config = dict(
    d_model=224,
    rope_base=10000.0,
    init='uniform',
    init_std_up=0.0321,
    beta1=0.95,
)
Each number is 128 + 32 x the weight over the matrix's rms, rounded and kept within 0 to 255. Layers, rows and columns count from 0. Numbers have three digits each.

# layer 6 attention output (transposed), 224x224, rms 0.141, rows 6-31,38-63,70-95,102-127,134-159,165-191,197-223, columns 56-111
094131081168151169111095100119163078120160095133126153104139077122148125161110058149159146157122134172124126126114141157187102182158140130064101106112093151108151097125
092115123117133148069055049101099156107141126145165153093117115155089097168128042224078189169114126155164135125104196102164137096151100123041019078091109155152117177103
142110145117054072125112173150130088178114126118120144140102121080187154140146146106146139133082122105130141178152134171073076101084077118149122140100132139124143168084
162175177094142106189090107152151140187121139085077068124079191145139078069110166169113133160126125113147150115094141099146098118093123080182188161115135097074108103128
125093127138168122137157120092142159160080165079115106114135141125150032109125167090091108137165183187113146162131159113052152175136119153156167189127111113184148101117
096110171146113094114121067132170098119136132089114155153168112124152127131108123155118073058176171078081158128127161150110140096111174069155133087143095112159117156074
106169142116156084171169184121100110131085131125141137169162044122103072180167135134103124116132100092177178168132128119077161089151162150073123141145124123139125156108
122105097105161139086122096079123170130134074095128124083129135100124096109142168119108164141176094148120153096169133127025116156126073133184157102128127118118112142183
128069052181132107171150106040198106144151117140099222088146140075103116134089145071090142041158138111089082164149120089142143123111167097103173139184168104226143110114
128109182073116126151155135134135156146108173155097136135094139126121159112119166138052107124193106139133143131119200117131082079145088114157139154100085112153102162129
157156120100093180137128101112109145082127127126143099108075184169092179133137141174158097083150092169085075099093142144197169127137166140112186164125092136148049145170
111082157138142174104164153149139104105122185120160118167150125137145150160123104131109126122069121093191107131144153109140158145160088133184131129177114129167149180189
168121198127179067147150116079152160098112118091103122169149142128167011151119125161076191103156167158034062159126172118074163146161169170152138101171145114073107198188
112070112094117101123096187111118099139103149107096132168169181108097132127140118119104048065173112115096098123116166163114163148103109179119166088119135081112140121169
092186113150180096118114143095126078143072133125100137118121120128090059158155160124145112076090051118144086148143120108136140103154173183099129108061134143152151158143
169088097087194139081126135126082169127145139133113131108146195165084174136182145164148183101132167127085116198174094183090120132115103104125094157114094123090138088101
177157114121180164198108184152133190191131105134045091143150182105202053150117158099110103101128130180198086125143136165057121144124158143186148117152126103103172121130
104115125072129167069128113108111110129110088119122093154127068125108123141149111165129133113116175109077107091139053170114120138150155093115183115071068147100098113084
160045108094131182147197135121155119193144120143103102150096105125184092130110084096097049067096132142096149089140096099106138141114140151123173157126154119180075150137
165129141090128143159149180077128136121072139138172165143156138104077075201180127114075171115109051089094149123133190140131128179193130151123131093128104158142153104136
112097172166124165065113152126123167090169093172086141141125137082182104127156201126105151093129157093185093119152107187058087109120147108161177153166094076136151082112
182151084119169119105169070083103106135150101095103091172148126118125115115135128185160200099130098094131046114157137138148139147183082128188150118104133173085097070173
054111157175054150055098199098143138177079092074163136050090118195164126160105131113150165135161110086117165135142085136152090151117121152122109132161136133152184159156
167104177147115089140139124134123114133157089133202097103108145104092177147182127067128135110124100160083132142104102168162118125166141147079164098105142102128111130169
124165160093213135116166087119153078189142113117105144174121090141053162069108185137133157109137140129177086086133140148173135109193110110162167147129133128142136133125
110114110136167103165160159087122174147178167073082141179161104082089097121109209106051072120149177090072173104159150131123154122146094097123180130116132112099121147186
175099078157106135134153123120074163137125126174109123111110097092120123094174111218127107132111083185089068140145139084168132164115112097153143124089123129124102166126
168141140138106123090109118131171118114148123119109132193106124133189085060207126146146107091106121176117060116080115131133128153135144166089189139132115096151110135187
167146156086128113133163161135084071150118143103134074144147113130116104085099156186182114175118108111126176111155111127127148083131147143175181094123166144103140140108
134120164072148163073151155086132092135088152121145187077159163116103113118126092099120124175100117163113113119099143194157099108167122100149115151151115125109122087151
185151146084065110067121126149105083104125157147073076107126152147137139140149153137063103113134094129150116092109161110119123121182093115080115163131124147125107145111
153109152135171135163146127151067139146086102086098100100151133143122131169187161128149135115119094177109141106144087173134143087118134092136166143127098100100144134124
175090125103120131149117135125097127145128149135168142146083106157102103121106119086140124101110097108087130140108137134165137091173118140137107136078206179106121130094
114108151103088129126140169110117189144064111087160146139098132139096178126099130121143151145176115083097155103108128130124168099175189077081169151107063163122124105072
193105161114088108124148126112150099123069141129160146161191091135143123138168183092159087145145177194096196110098127147125156090146148141132140153144116142122128170132
139161112118131162168152073170143136087102071182137095108074076063131076148217115124145118156125115161108126065144163135128085117106164149146119082127120149155192091127
142103102125125155102132168165082144190126131113115092128133136127140102191095128110113180082155121120150134137164146159152161151126080075133148137160140153105093143149
156143153121143197154141137119109066114087129102120118157091143124121119126101142151118153180139151100154127106154133121097085111115167120138156067109145108123106133130
134120135144127182136154105171143163133104148158151164114084096076060139135104141165193152155130154121194133167121131103139125137107130090126112120090108131127118074157
114137121136163157132079127125140112109193155112157099085145069105129118172111144146120204150131143134142180042166159100135093139127090136153102106105116102141109168116
184150089126116146102088166126146127161099153170072150162118132123127156092102119141127206109142121148129120165126146144128173060130155156135148144152114121119149121107
119152128105202157193118080183166163197147115159130107109139125096132157142165122106168133129123079180132145094128122115126113192106129156119108120130194170152175169069
157108124138093136108111091110143152081155099125164127079137157130138163131164088060084135096121137095146098120121152154132104138109148083115124122203120101165132084152
121076183134117124133112135157166143115152163157046150112118151094150087140138123101061145152124110195111086138120119112133109140169105158142100143124152127111060105124
170100093131095109145143111128093134074100124116109158070099087136083148135187102099164126110119131114112077129135153095142123157194146124137028197127111180108096141095
119089099094088155129088050165145096124095139138080122144115158188116130103101112091109102133129102126143102150150112143116125106125171155103105099145146136118109139133
097109164126143114124076097133111123165165122092138113140128170155109132114186152098141133097104133095156117136165102115105141092111158103113116094138156105090160095147
125168168102134103124105087112161109078173106116104114152099142189089170103144140097081168104093131118111146113165145128128089161078173126132146120144101158152141116085
122145111113133148110122116131137151169108102153170146117103166115058116160123127158166093143155152161077151109103131074138101146144093140129104129127113113113094124142
120140084151109146158130058130141129139137161112130088158130088125109149159118117150112117178157124106088175060175155151105135088141134130139135135103196124127142107144
102086132169112115152099165168061099150098132131092063126116131079133107109143141141160140143112132160150180162126135118116151149096148096109129136166122143078182110117
108097158181107203144142135144148101101174140163128154069099134118114132161126125178139124155081161066141156186132122116162135134131143102147106156155133149129173100147
124102191118110129147125097171150177150007201163176131189098170144116066111095096108156179146096087059145099068121073084024152095131135128220181119123111136146220168106
118203165158156087230191176162144142214169126134092105214161122079127127085078133043083102144206138095096087147183167145073117204141096153172181135111053142105071085154
079122109204255165131185152106155255115110090192072068093149066160128114120077099144091204147158065145128096039083148081131148171182189128094107073162068081146055061166
081121067173138197081223130103124182024120107132180131145149063114123197212187171064127102128139130163164141120153100144091176136219152150078096132153177170166160241131
146082152219225106121140134187167160143187111109176093126100200140095162136172130146188117101095084079136109089134027136174146063067129106132082085169150117058059107185
178140161122183104203150153145102238127145236158172156120169091088115150126100148097090204196099104132141181214180213109167117237172135203143157096128157176083095059122
187120063176091123148185096105177149105187036103099106146119209125097097115099074201085188167105152202101097139089116093150119217104087086117068129108152142044135125182
165114157147090161173089166154168148122186239124054108138171158116168105133106119075103101175069152172119062122116033136172154103043142065156138205172188139118167160123
117103226087091078085087048225099110093154092128152065158079103176178123149122082103137069231137132173126108090157143107120096092173104144168094153119125150116097174089
077056071187114119104108127053146036112130086146163121215190141194079136099077141097158107117073162125209147144100062136076185198056174156058093125076099196112059134075
081145161182239108156102140093074129127139248150120138114200045129098160113179191139150118146020171107171101182098142099089094153104109217134000059101118165101203201070
122137139157123103147148063082141252148147079152090169037091104110150086085062119155123126130175092170049157079084194064114071157073133171056133093022116203066070097100
081038055072094054077152098255018100160127151172121130076160101116112155169120117127083086057141071173188075120157234189141121063063076147188136154087095145203168090091
162255088099196177124180135113130199165123068104166069095068136131132143125069128136158211176074084164105058173097030099122168039124245042117101163128160196134186065114
086028191072112143165101071152137144011245121093202128114188133146149138162058129102119078200125193152109151171095138125183063124165118121128058167129122136081062063055
107187203122086128030231116132145092144073139116175154154058061182181053128130090137042116133151118069151052083066132088152089121144141132114192109140136074035094121150
122077170162109112105148052113082109138059148143178226179097093090078156088161159187158101174113124147000125113103173082196180148173121114090163149032138170118063148071
216126114183139113150104131097077048142191164101161156057079204102125155132151019066142096123190137154132130199168125066028081055042107138098054161138098123122183143189
054152097119134159140107103072187167171100148145123179114255085151021105113118141114196233191186056150201144180183251176200149095156104055084127079077144171018103046171
152106166192140116103105101114085114107148108187156058110098091114113131066118109164255082113199138105109128113127056166139122143018050116184173171156116074139166235232
133096052077195140177239123216137098095023093143054171130107094060077098121132083093110169087114117209035184123127140090170127194114125158155120092135096194080143108134
106100122141133145160132109112176101157083125132171144041211128171140104145122061095101000189114086175088075135115128088039158091130147202074080150139130060105119184117
178092108076132127202140019192171057045202183228137152205162075076121176081096050180108090088050173102177126108100198166183087103072185090107147188093080177116125114091
128099169120188157161193168123115187117186204107031159071130142119104079110187107207184174068048189120152067174075176033074179096098166101105104113115074159093112121062
219083049167127089103059209118088209042058120152191163086093152209157171221138093111065104083122116200107118133101127068079179109132153119082161134142123148105047122147
148121106109165074149079119124132164201072069178145128142189082113126079146153082104220179137159092187178113184137151099033136097118067169169143086094176103165059101108
103125124043131114100139185123147125166160115098155161152154148138154117128123134098127126119141131075141055145119079166118092146199115103161163113132148132111054139180
149126146119136166197120105058134125100082103082089086081166098204210231088117139104130108109115118033121090143178093150112101098135115164117152154144179150084171130082
058146063142140182106091102104160137087093134189124123169150100059134115127067082168143077114159106127131141153125070097201187179165133104056137116146059119088107118165
085129111113087188135119149131112175170114137107105111177133117162131132127095084163105107119146139047116137176139057171134159138102162119173117118107119128099105125133
143116102151177149135082110131115142095186119131142217134181179145064116138063090138110133191121102147064099129104117195135147094204131084096162165088162143133100156185
073150089081107162106143160045131141086109096151187081067130145088104146092053101081161159117149141133138106148109127110184122164187131098142118164100174146201161172112
124128175149125152124146175132121141115127118121101140117195124172176111121056138131187135126143124126098134108141128129126120172113139133219136116125177072161081192102
153117144121171162137112100110155116124126100146052123189069121133160125147198065080084128083137181124124130140148139154177089098139085098093120146119061094082133062107
122124101090101120074109175131068133121119112135156147115074123118130190106120113086120105121059099086085064086111147203125161174119073096146126149102099120108171123114
187139066121143162133154131168095144152187101066221175041125142137061139116108110092136160121061117135143148127099171157131141155111075128161096093132178115178138152088
148134144162151125123147169195124078115154110176132131099112112105153109108186126142107164171130107194107131109141154155151088087143140165130108105104106136094128063112
186124133107118147174075129101154172125147096135132134060068115047043152159150081125117159111140156219117170117137126122116166040101161076136134160103104122141162110071
130150163103096140117179141145141123128084097130087138180068108183115169099172121152135094066139125057161115082124088124114125205144088138082135102133093102090139092137
137139195173089125134224112153067120169080093133089157175099174196211113145125141131146211085143041045151066136159087125166088155141118171103088129138152113107097175125
099146133078109131182220148086148102108126096049163101154158157136145148147159108193155151143146148080094133172175135125132127164124093067134163159126179158129146150176
142202171156117117115111155118169075095112104164108137194106122107085106087132134200121079141109169167194190061168166074099158083115151132138165110160061108087122081130
058145095124118140144152038093164128060114106172112113122163082162098076148093187165102120148125139152124177186119135128191092117143096139117173155179133161149183119142
078155082141103076098105110106132133130143156105202166131130144169100076121086142100163151061124155109105156106108223179131168152129076091151157088212136116230125139140
098175110166099058132099178171079104066142180150156109095148117147125086171156137180123121124132174121164109101095092132118155160149172108131186054101087085066210138128
123114148200164144150110144100071131156132097093148108098132139115135189105116079124109098133109158082140137239128109088152109073123106151153107134101109115130123073153
098175013131090162154133138187146120192091086156155135121161144083157073142112072122137095168106161204094128072087143097166150131196084117167103136124135153094133175179
095100090110117170125120127143125134094091179170066154137185128130142101126135136145134125132148157132123040141129089166141100119149128121136135128146148141139127166107
132120150135158135125187076156078140117143114209088123126141161119097129112196111168143098150136130162113137126110156189144125136201081136138127137104178142105107093140
093149122123106149100087100155082145151080127122119155126173115093089095164099124176143117146149083116173038118112157103094104100134124120172146160189082066175180100143
152092127083142120119155142131146168128179156108157112093167126111111131113113124098136171133114105107109180217200100110085121146065128121120151139128173144109084118106
126078063103131113120107092153123113100137074119117228111143158161098101138145102094146191109116085195119121064165169130132142172123132116164073151179123133165163252047
118137157093080122169103084113084153083150129104159140181128146104065119182105122112142138138144140123136128148105092128151092087107126149143139135138173078137130132110
133074129139123047192190142167114118179108143194106133155161148096081099117156126075085134104128138102150159101143172175140098133126123109122130070129158158168096107115
150119112127144131168124132098129158171155114093133117133066144165082120136130126100101123109126103111131134067135178153139130115138107139167148112130155116166124135132
148086095132131090128169132121148143075166129169149089163143076106169123146174138149117139089121135154151094162124123094076104148120112126086144148126108193128091134166
067148123100111132147134081135110141113175125149128134115158025123073182111154094142186135069102152076146114147133088140149132112101152125124091071152137149102114110120
143113085120116140132124108146144170147117127151154113151124175072116105111117094131128146165105097119162088068113124075147126114108110158140123125100121125093128104180
114140079164084113110117101134105126100147093149093129106107133159142187101127144119134130177088180084134114075133149137118100176131145115116122102166104140133121080141
107119104165124124181158098160146113130152126108180162119172129108119120141155153204115126156066161099172170097087113151164106133133139180136112100098123140122118137176
136173163116136166134112117125088185138132163108094112115139108137127103125154107183173132179103092097204101072116088115128110196103100121152114111139106130085081113163
094167111143149146094108137079164105136086120119095115152128130118157159162093159102090140126161131106135074149146087135167133154123093128080152146161092134126098117124
133106136121094069187144139156163164148100101083198125155111148111148129128131155080152110094124135153166179146098087078116125098145121132131144160105175125120136163152
175157092092142080099176117118144122133138097106115131124147070181129112155174109141118143144103124083133136158086140115131104160170147180114126125166148152115133089143
107147058131126121174127129071133110115131150118159122058160148040159179137087117055162110146116159155135173114136133164127127105108103169136135154129149112191091113095
128127120131139132134096124160172140120166147149156094097187095076175140058167131135135077207127182149145161179125126148115071120120119107146167115159152152157136085154
158069132123154161056154123141087145194131117136152150117111079097151130161114148146124125137128173120091149089139134140134148141096156090156130115132123124150138127090
140076125188042109151144103123109094101124137114153143148152122109127075157079144126124109129110119137130142136114119143187148089080127108153130135071163117143120153164
136099143133115156114143147130138033114150109113122129144145087099128163160085089138132106125136155083089152123199121146124190097125161105121153085105121133145109122161
156172114175138118155121118122065124116168113142122108105125113122122178125167157161112170171156170124197152122142119107161132093083121133149133142103173104094176139141
111173180123118105139123126146124149121109092091124140166121165150165106079106191168123144188130137149164098155118140090106102098129095127146098071146137127158136094097
155157139170145128089163116149136137123136110104130118147115120132166161131178130152145113110140158144132160062113137144107118145092129168103195109152145105121156125128
123176147108153107160152115145140149135142112117146178126134177159086091104097130121166133164168140122084133129096077108141129119102113166085111119130102121145097156113
081112117117100128169095209181160147163079097144194137107084125148178119137148124094127099138131115135109168116085107150098168123112097101065141147140121110138117125115
126132143129109101142154109144193154102150156104128109131112132084176105060124119130116124126122124117136093091142162091132161134092116130132125112082176129115101127140
091169137175143095122125136109100146172163147119123135131189121124149173093071146099121085116097167124164114127108124113083149152083130111121064110130089178109128133138
103129126146117143154115127111123187100117102148148150130138134147099174151102161121132072111124116115138123106117154143129125130145099144156089110153096103174127176123
146177135165122126150133109124079125117086144111094060109110136148180177070172079157110151193130090108139114108073122093078135116121132133124112110103096162097115076101
106112149130187148130084073131094140141181108104159114135162060118099144132151125111162163135114123184114147153110160122069129149124173152131148168111133104159128187174
142149132131120130140163174140162106137113109134198147122110159129156191096154157105075144067151149070098187071174135183171086133068147125138125145115145067141129075070
134133140147107138140205149144144123085119142121095117132167112132121141195116141130142101151115135130139073163132076129132141128138194175117162129082179089151166105141
116111126113103132118127092102121103167131097118158130124145157143176124106126117109099118113122123143134119157143163084144097138131089106134109158166136154144115108146
134111083115130108139145118150108148161097126117131158145120127149100158118098138067159112122109075123103114116139162174164159122137181118148103102126086128158145137121
102125110148132131133141145084124127140113111142160114174135100164170172159112108072146114138120165114145138120104100103153156080103141126120148148119145074172148130141
108166112137130147151130153107123129136125169109156114143106115140114158096128135113148106152130112160143162116080157101150119122133120142093122153116071139145124126166
091147145157107173171101128099175134130119152140122121132141113125123103079103108142080099099118117161163133167161105099134160145091102106127152121156114124149105073104
115147113126118146073151191111152084066154125116109151176134116126133139076130157119132137115132117132159111123120187109155190150141158117131125157129141132126097149110
133114115144116147092129155117155159133101154106160129116106145164098155139111097139102163121135140139144051098127117155122136090178143086134066114094077114139125144079
151172148181117131125147139136099138126121134176105123128130125129122145099178121120135119139113122102169152154163177093108136144182173136122171082065171108107089102178
123165172137104146109090172117165157125136106116115145136137165094131098105120099134108158157163123104154095162164087168101116136126110126112116113091098113126139089086
153112126100140143089095140113108110100161113099141122145127165117117153092105117110119110166138083152144132068152156126122125128111127084143133133107102081126110144069
120115128138126128077128132127136119127177106128135150134149132173127132092170129165097157130136106156121114105108087123155100099105121134127138128093153126101096157128
165113151101142147136154101098152151133084098092110146162100145149078108172142161149104142121105073170154157081170172150131143114166126134089157135150081153133106147122
122109109110132095134121084146209137083128170104157092117105151157150109089131119146096104075119108105125106122134195096131107145164066121111091126140082154093128129120
142113127125126121171067123172069194129138105146109133091090094084143132119120130125107109109153133137109129131107168119135102132192156130170097114135099152141113161135
117171105176134123126106119118136100113149106120158149120125124152128152129128103148120159122128153094144172154112140123128111105109097134082109143153122137117114145154
102156136151160133127144122116129141137083126121134095134130098112168079105098147109144153157089128135087121165093132112180140148139113173160107131172100154108108106142
102122144107148121124087130084110151155134113145154145113085165115101151062105134121108141087138099114068145117129157174148070152135104139146150118077183121118147152122
121089108133114107106106110147109126152153144150110105088087145115141136137139105166113105107115126178157123114152140096149058134156136096124177087074129112139143093164
121135137140147124125134151103107095140119158114166103090098144120129185109088093144152108126118105138166096126116151111171109168118086124099143133116157119151146161147
172133144154092150147127119104065152109131135112127101140104120106116164110101109156139087148171153158159091092137123094108131117201146138094103146117141083091145152153
139139137129157102146123101130108143113141138121109137116138099116066171137166151136177148091111162162106113168115107141091123167151153142117162109130125116124114106159
143144103102184105114114093140128090174103128111112110146110136103147124162172145159094101147112131132130158111116131130150076117164135152130117131166175157104153163103
094157161099127126153147143131169151122125152124089099086136117119214128088129120104133099146127108094147139173116130150090120169132130148125119121096115137125147131162
163053123113118110087138147148122122124131117142095121122096108157136128174124120096105098095119116169153126114183111140158092127111183138135167120155140108128147124089
167162140117092081112125115088115120132149105093138129151131125177153105144134110108092109134107107130171104137138140133118128112164112176138115153147185136118133126119
133114131135141133158129140116152132138133144124098109107168168113128098164120138121143082101124119128112149126116120161130174095139151190122144144149112144145139142115
097159117096149113079132123163070106140103105178126180113091172097121079168113122133158149155119150126110109158119159131145139116108137155130148125168175130173139130107
098169136116159152107062108171124146171104122123158099121143138160143131125188120144131142148153158164090174118112147109100105139130155123113135136129161145144177107131
117143093125163120167108124161135129178109118160173143116109142103134117135128099153184142051138144106150160146150125128147107191108091165106127099170197151164187122122
161166157090096129120115115093154118135132135113101153143099136138153125134174128100128125105156122157129128103173122146145127104107124091149174137144147108096141105141
161056089144090155162137156141136120095129111171109120170126092147074116168114229125098147092091175144096166061130122148074137139128129106155067153115165103101067159111
139146130104145138081100110106145147091171168113136109110151119099092194138100146145157104137171146110074106129089125168094134112125107133135115132117159103123110107113
086098089139137128108126160121162128094164106142141124108136109126121123116131161116161137177118132099132099164122115104116123145105177086150129121128165091149108151120
140178149123113106115086112125145114132162090088155130121116104130125128120124137118119143123139162137104120174098157080164116144110133138168084124168130121140134089101
104126151152172111108115109155097146116138145176088138126138151104199130068131098119139124131142155141102080111092090153150099155184118123101154133168092156117161128169
125162165138109129098115129104123129139140141132086154138127114122184082120148107170087089154152116149108081147118097138158102105103094132135154133154109118180150124156
120128158092139138099098118150111140136116083114147153184166128179163123135127153106101107105137076127145156086164113169138111135082128127128139134119134083157137138147
122155124101126137153076122083081135158153119118172146105111127152119163106121128108154099132158118156128138140129128133114120136152130150147166126138175135135133143097
127136127136132153210161126177035153164105139143125137114085142109089178101146112133163116149139121155131169145110131128110140155112099132139127108103138201090125145168
102107149135098163124090126150100118139087140147164114113127194129115200097099164121131137114137098175145071119116141130112103119139080110119168119091125130097101139126
078130068124132118114129152153153143146134122105104158101112148133178134127119118095120137137155130139146128114161142102088159112128120097111093121163176166121109138078
118167109115120065123138146161097157198166160136092099155069120129125099129148106161148149102116140126115102141146100138115101150169072104121110129152167154090145126094
135081142142142140141144129122129126110135105132137099130124107103140114183107155164175077137138132121154112124146136126054130160117144165135139129160189142132116140191
128128103121149150115091103136132161134090136112153149095153137158181155129133087105165142141188133167112207130105108167133086133116116106078151119159127129155150155146
156152101129100095125171177101167106114135091147073113112107079091150102150090193179104148110096139193132184116127085118154132111126081107149104154125169114117088137132
124124100117130108097119098148113145115130118122152127126129122130151122127125103141115116093119134110159064142105101149145089138132110104112165102109065140144153133111
166146107166084199141144140125120143105164120137100130178104095081106135133142118134123147185140141191097126066132136041134155109117134100152131165104107098134082143138
122098104146110114113130106114097113119098152112093094116146140142153133146113174096115111109124143152133158152127128106149123130134127151173068125097109115101150120117
146077144132125135140124109134163111079115138158114173132122164178156106101075119135151126124146122125140089119133076141173141119119142173091167160171148159138106150150
133148127125097129140142149145103101095089141172103127114133107136196102137136099101121114108096115178156125113122107140141096134129163204138147107164073134172149154155
076111095105117099098102155145147118093123132140176120062140124090205111081109143156145106146099140130132145119072098118149135122134140097119094130144142129148171167189
# layer 6 attention value, 32x224, rms 0.103, rows 6-31, columns 56-111
128124094140162062171120192134140104102129068086114136098135162165150133129147116071091116115161164074116166088100145128123171071116147078132199099135106042089051041121
069192136097209186111120157100206104115102117151154155131099142201081198111101134090180141130181121037110121091173104140163113148043177061172127182115146139153143138120
046165133138148128082114111063097145080158110122193124082169110140148157126178087125154090115116125096154153104148083151159145152141113156107090145120065088150085063105
077124138142124093129087109173153111159128153121104160171121135078085163109087087134122172106210134127121179104103156129158195072153118074150131161131063194129109097148
149158148116151131149132163140088146141096136181107128124148156141111164115133127138188148110082151121097101092053174119070107177126137122099115114127130131157109142123
141134130111151126115111117139049105127156122135152073144056121154146118135077101136134145125106084126158134168167093099098099165093138127079124145153131134108181152057
100111128138152173143118086112151117203058145095159112059076172124160124090132140068166136121047177160130153115116132146140147171106174122210119081083110094164143123111
143091131132062151171083086149104032115165175128072127150162164141101141151095089099175128113144081192096130112101132165082158133061120106050160139148193159188170079051
105094125107161164112133149162123200157093152112071069094165143113097087110105149157151126135122159062130094124122095098144130178118143163142164122086140118164195184146
169129116104182111163159130108181116109102163066109077132159089094197097127138031150107145149150115180117090094143160129121094093170101198149109100118168136163108093122
108155197185075083094086137048132152176104063133124124132180168046123130110112119127124123109146105146150144091165129162090110092089122117166110129155134088191122065054
096159136120135147162142090157164111177162153076107134161066115152063115041153139134145145096169159188196124114134160151172121200154133104097091180135099081107100134095
108059161157121152157100189071131124123113161131114096164129120192084135103166137094115160181138149070079094121097124135114165198098099131093127176081113118107087128184
156141180173111092108180125167134109164075127086098138112108092142165082180155105079207126171085151106185145116088147087148080129127168092099077159127140170042100108102
130108079170093103135144086097135163137098106164077142148166121184122157154140128125158134128155092126142146066089083158126193165082080125085140140097127118188121159150
091091092141111124123190182119114070135098160082086074108131176126089115128087154110087131137076136133146131137128163113165150114091145128136094129196144116126161115142
093063140169170083114154128085134076117128062154131154109127157174088099115088104110165198114150139179106173129114144062126120170160115171111139179103101106164180167159
121121152118147153163126133145154123128130113088160121202132138111136114147151136133084164086112099095091141140084186121138155165114119101141068150098122134175138106075
140092151103128082129139140146196157158118151155176087089108149141174105120053126156072126155149138159109108107113091140132177154204125187051142178105133148117066145142
129074163131124182112113118184170162122103119134034120147156081167105130147118156136119120113097133103069145135172154131144146120068176120093082078181137105162080154135
183171155169113102144118073096132112204171193125123092149137115159142142163077140082157109143168117099111127115154150098152109115167116149139139160132141134145152145146
146130069124105099115143201117128124117088126173113166132137143133101162120108164142130107101140121134172115187086152095147170158123114161097126106119132092163139141173
147168078105167100145120133158145130120135135157109132088178111082148173156147156132135113170114154136139089154145090147066174124147113100168174115120135066132105124164
116191107141161162120107189144072115129139084126135085156084167115133125175134121202146129095198105155179158156189129123122106162166148165140150151119140163119136129084
069128132090114135157055097083163162143160144092134080130162099192206050123141140138128083117092122110064141157119061176083131109094124143116117137074161129096091122138
124114163060135155136089103112128132176193115142138115116082153207092078197120206091117170093146122167157074137125106135089089155130169172086148098098110093138160103095
# layer 6 MLP gate, 448x224, rms 0.11, rows 0-11, columns 56-111
076139148133093121131091108131147179166084168138126132135117205079125208126100165104109115115148144083123104148154080125159141126126124142065140132156083189126093111166
121141172127191193135088134076132209124111119085064168159174128066144099175083149140133093164116151154144116033192160125122113140138119154131059112207154065113151116183
138138091158120105105126101099114172088129097077085130139130156134119133130184153092147097142168169157112182117095112174144118164183156121118114143183106137138117157093
095178109143145139107140155096128104111083158112088126118129109145084122102145156144145122121131084128132137135119071203153123095091138153119195155151133148105113091190
129182126112096171130060067126111171119116113105125150145118121147138104136129100150151181094133151123133142147130121113154115111136140173082102181130146106085128118115
086166153173085152112096136092099142101130094143132132051212107103115142060154144200168077157154078087110192177099126091139116194123142117086119170171090111145181147172
077167110188160123142096066162146116167141162077136089157136157123143115108136024186181123129149196183055184140126132109153113127091170135124186083187155113107093149165
148132129119136117138137114155165144131124095097171151104102144127121122080174144120077134084144141166128129165139145136139196160156130115135080169121143087139091147133
169167141202115075120120112130163109060110117086111193126172196151078146164130175165118137146124096171130091130099152124157093166138091052088136106101167074182104136126
106158142062145108187094199150114131097106120157109091163155152167154165103120153094065161108136139189127141146194116152160166096115100212173101119178106118114161089167
160150162162198086143118231153155139131144161101124129185144181122136086104181114084173129091154177124100111140094077089136174152102145189125142122150140130127136164132
152099107083155074156162113116149117102157145100148184069201108152146189055149159125145115167140179199141189174171108152136101119146089125116138104168118157111155155164
# layer 6 MLP up, 448x224, rms 0.112, rows 0-10, columns 56-111
125127147155146187134122118098204165142079112115139080125106177121125175142124066093183166101107126204137154172126041029136144069159128084125114148248138123135157149110
078141169090156126099104119038085104104112133115102034115127054212115118156134131171138186083145160152146103119177108173123095138146135105138129195116069085163158138110
107113140079091086130142161162062111147129181138126151149165129182150119102067102202160136093099111107099178084186106081128164132087157176139151113167130086108107096154
121193077093169138121133125123134104122107152095137093141105148160060115130074154163141117147160107158131149137104100169150119090132050130161175112101099116089146121156
142110132160153157147131078151084174057153088158165144115086126153156121129188099121154141102101129091083104118118123114150084110160108137167179135099122210067100176140
081143146145164168094080084154125132133145098128136136146175052076125173061157089149154156095150153107098144134145099136113146108159135117095168178146089103171142093153
164132137178120130106103167096156042087121105150141139108109122130080088150181134090128078149213118157096093124182120113136127106105097177088119107169170109146099155136
095118135108066123138096125123110125148173109159117114201136095134068103133105145137079120120131096149114135103145166074091111115109153119124135150098137150107150145152
152148095108112090107109182172136050130125136182154215114156091108150089118142182124150174108091084095110162118136153123110175129118138131146190104096132117156082127144
105161202137102139162156116164069159169114157132092122113151088133088161123160125138168127114119150118121107068146144134110090136152101114128172159081154078145082155163
108154124112126135188126135093092139064082061153184184185140130122084057077170110163135118089142166152126078091116055102155120147131072132095145130141167094116127139159
# layer 6 MLP down (transposed), 448x224, rms 0.11, rows 0-10, columns 56-111
166102140138108139150154139123136100153100122137152159108205074163131078111092187152113098113160113134162145127152134134072202080132169126160085057144093131110121100153
137151153093136172084164081086097144152097113112168182126089127144092120075132139078150140142085103157092151146162096051111182218118177113127140133139124095102116150171
109142123121091191123203102150106131086191093104158161128126203122117116134166129149175114134186110144098124118149095100169117126129077127116210135152121102139095196118
102135151111188162073128115126123180108055107129139125099110127135127142158135140180086105098125145117095136066079177110101159093144149121085129186110156143059125104120
106123139126119111154083157115125071119105159131142095159083090149116147127138137120149124137144143131143125142124151104124164165096105131091127123183150088099093158135
142155070144171124177084191118097111108147137103160135169146067194148137107142132083160166119211147163018170173114066129119123120090142110166127159131168164159174152154
169111162144155149127068125125115125171070131112135163149099134123137151155135100117139125101124168187145120108194091146102163180090155125088094174073065114126134131138
126154145080164133129162106113123113137148130119112185121099093104118146133103114127127094106109199127100129130094113187103171149105166117134142189138138117098092153072
159178075139109103108176163090075125170146134175115114087097147124182127129151091148110151118170105152136105124084140103108145078085197150114160098143061147128119101151
174176171056178090120106103126151135139091172127170158144168123131150146127168173175121084157096197187146136139075090134176146100140125086112173165130097106207106166093
121172115077101106130141124118164140183114135114113059089063160123179201179150100121088121120110119091101146140166078083106111072151137141147173130073119125097143108160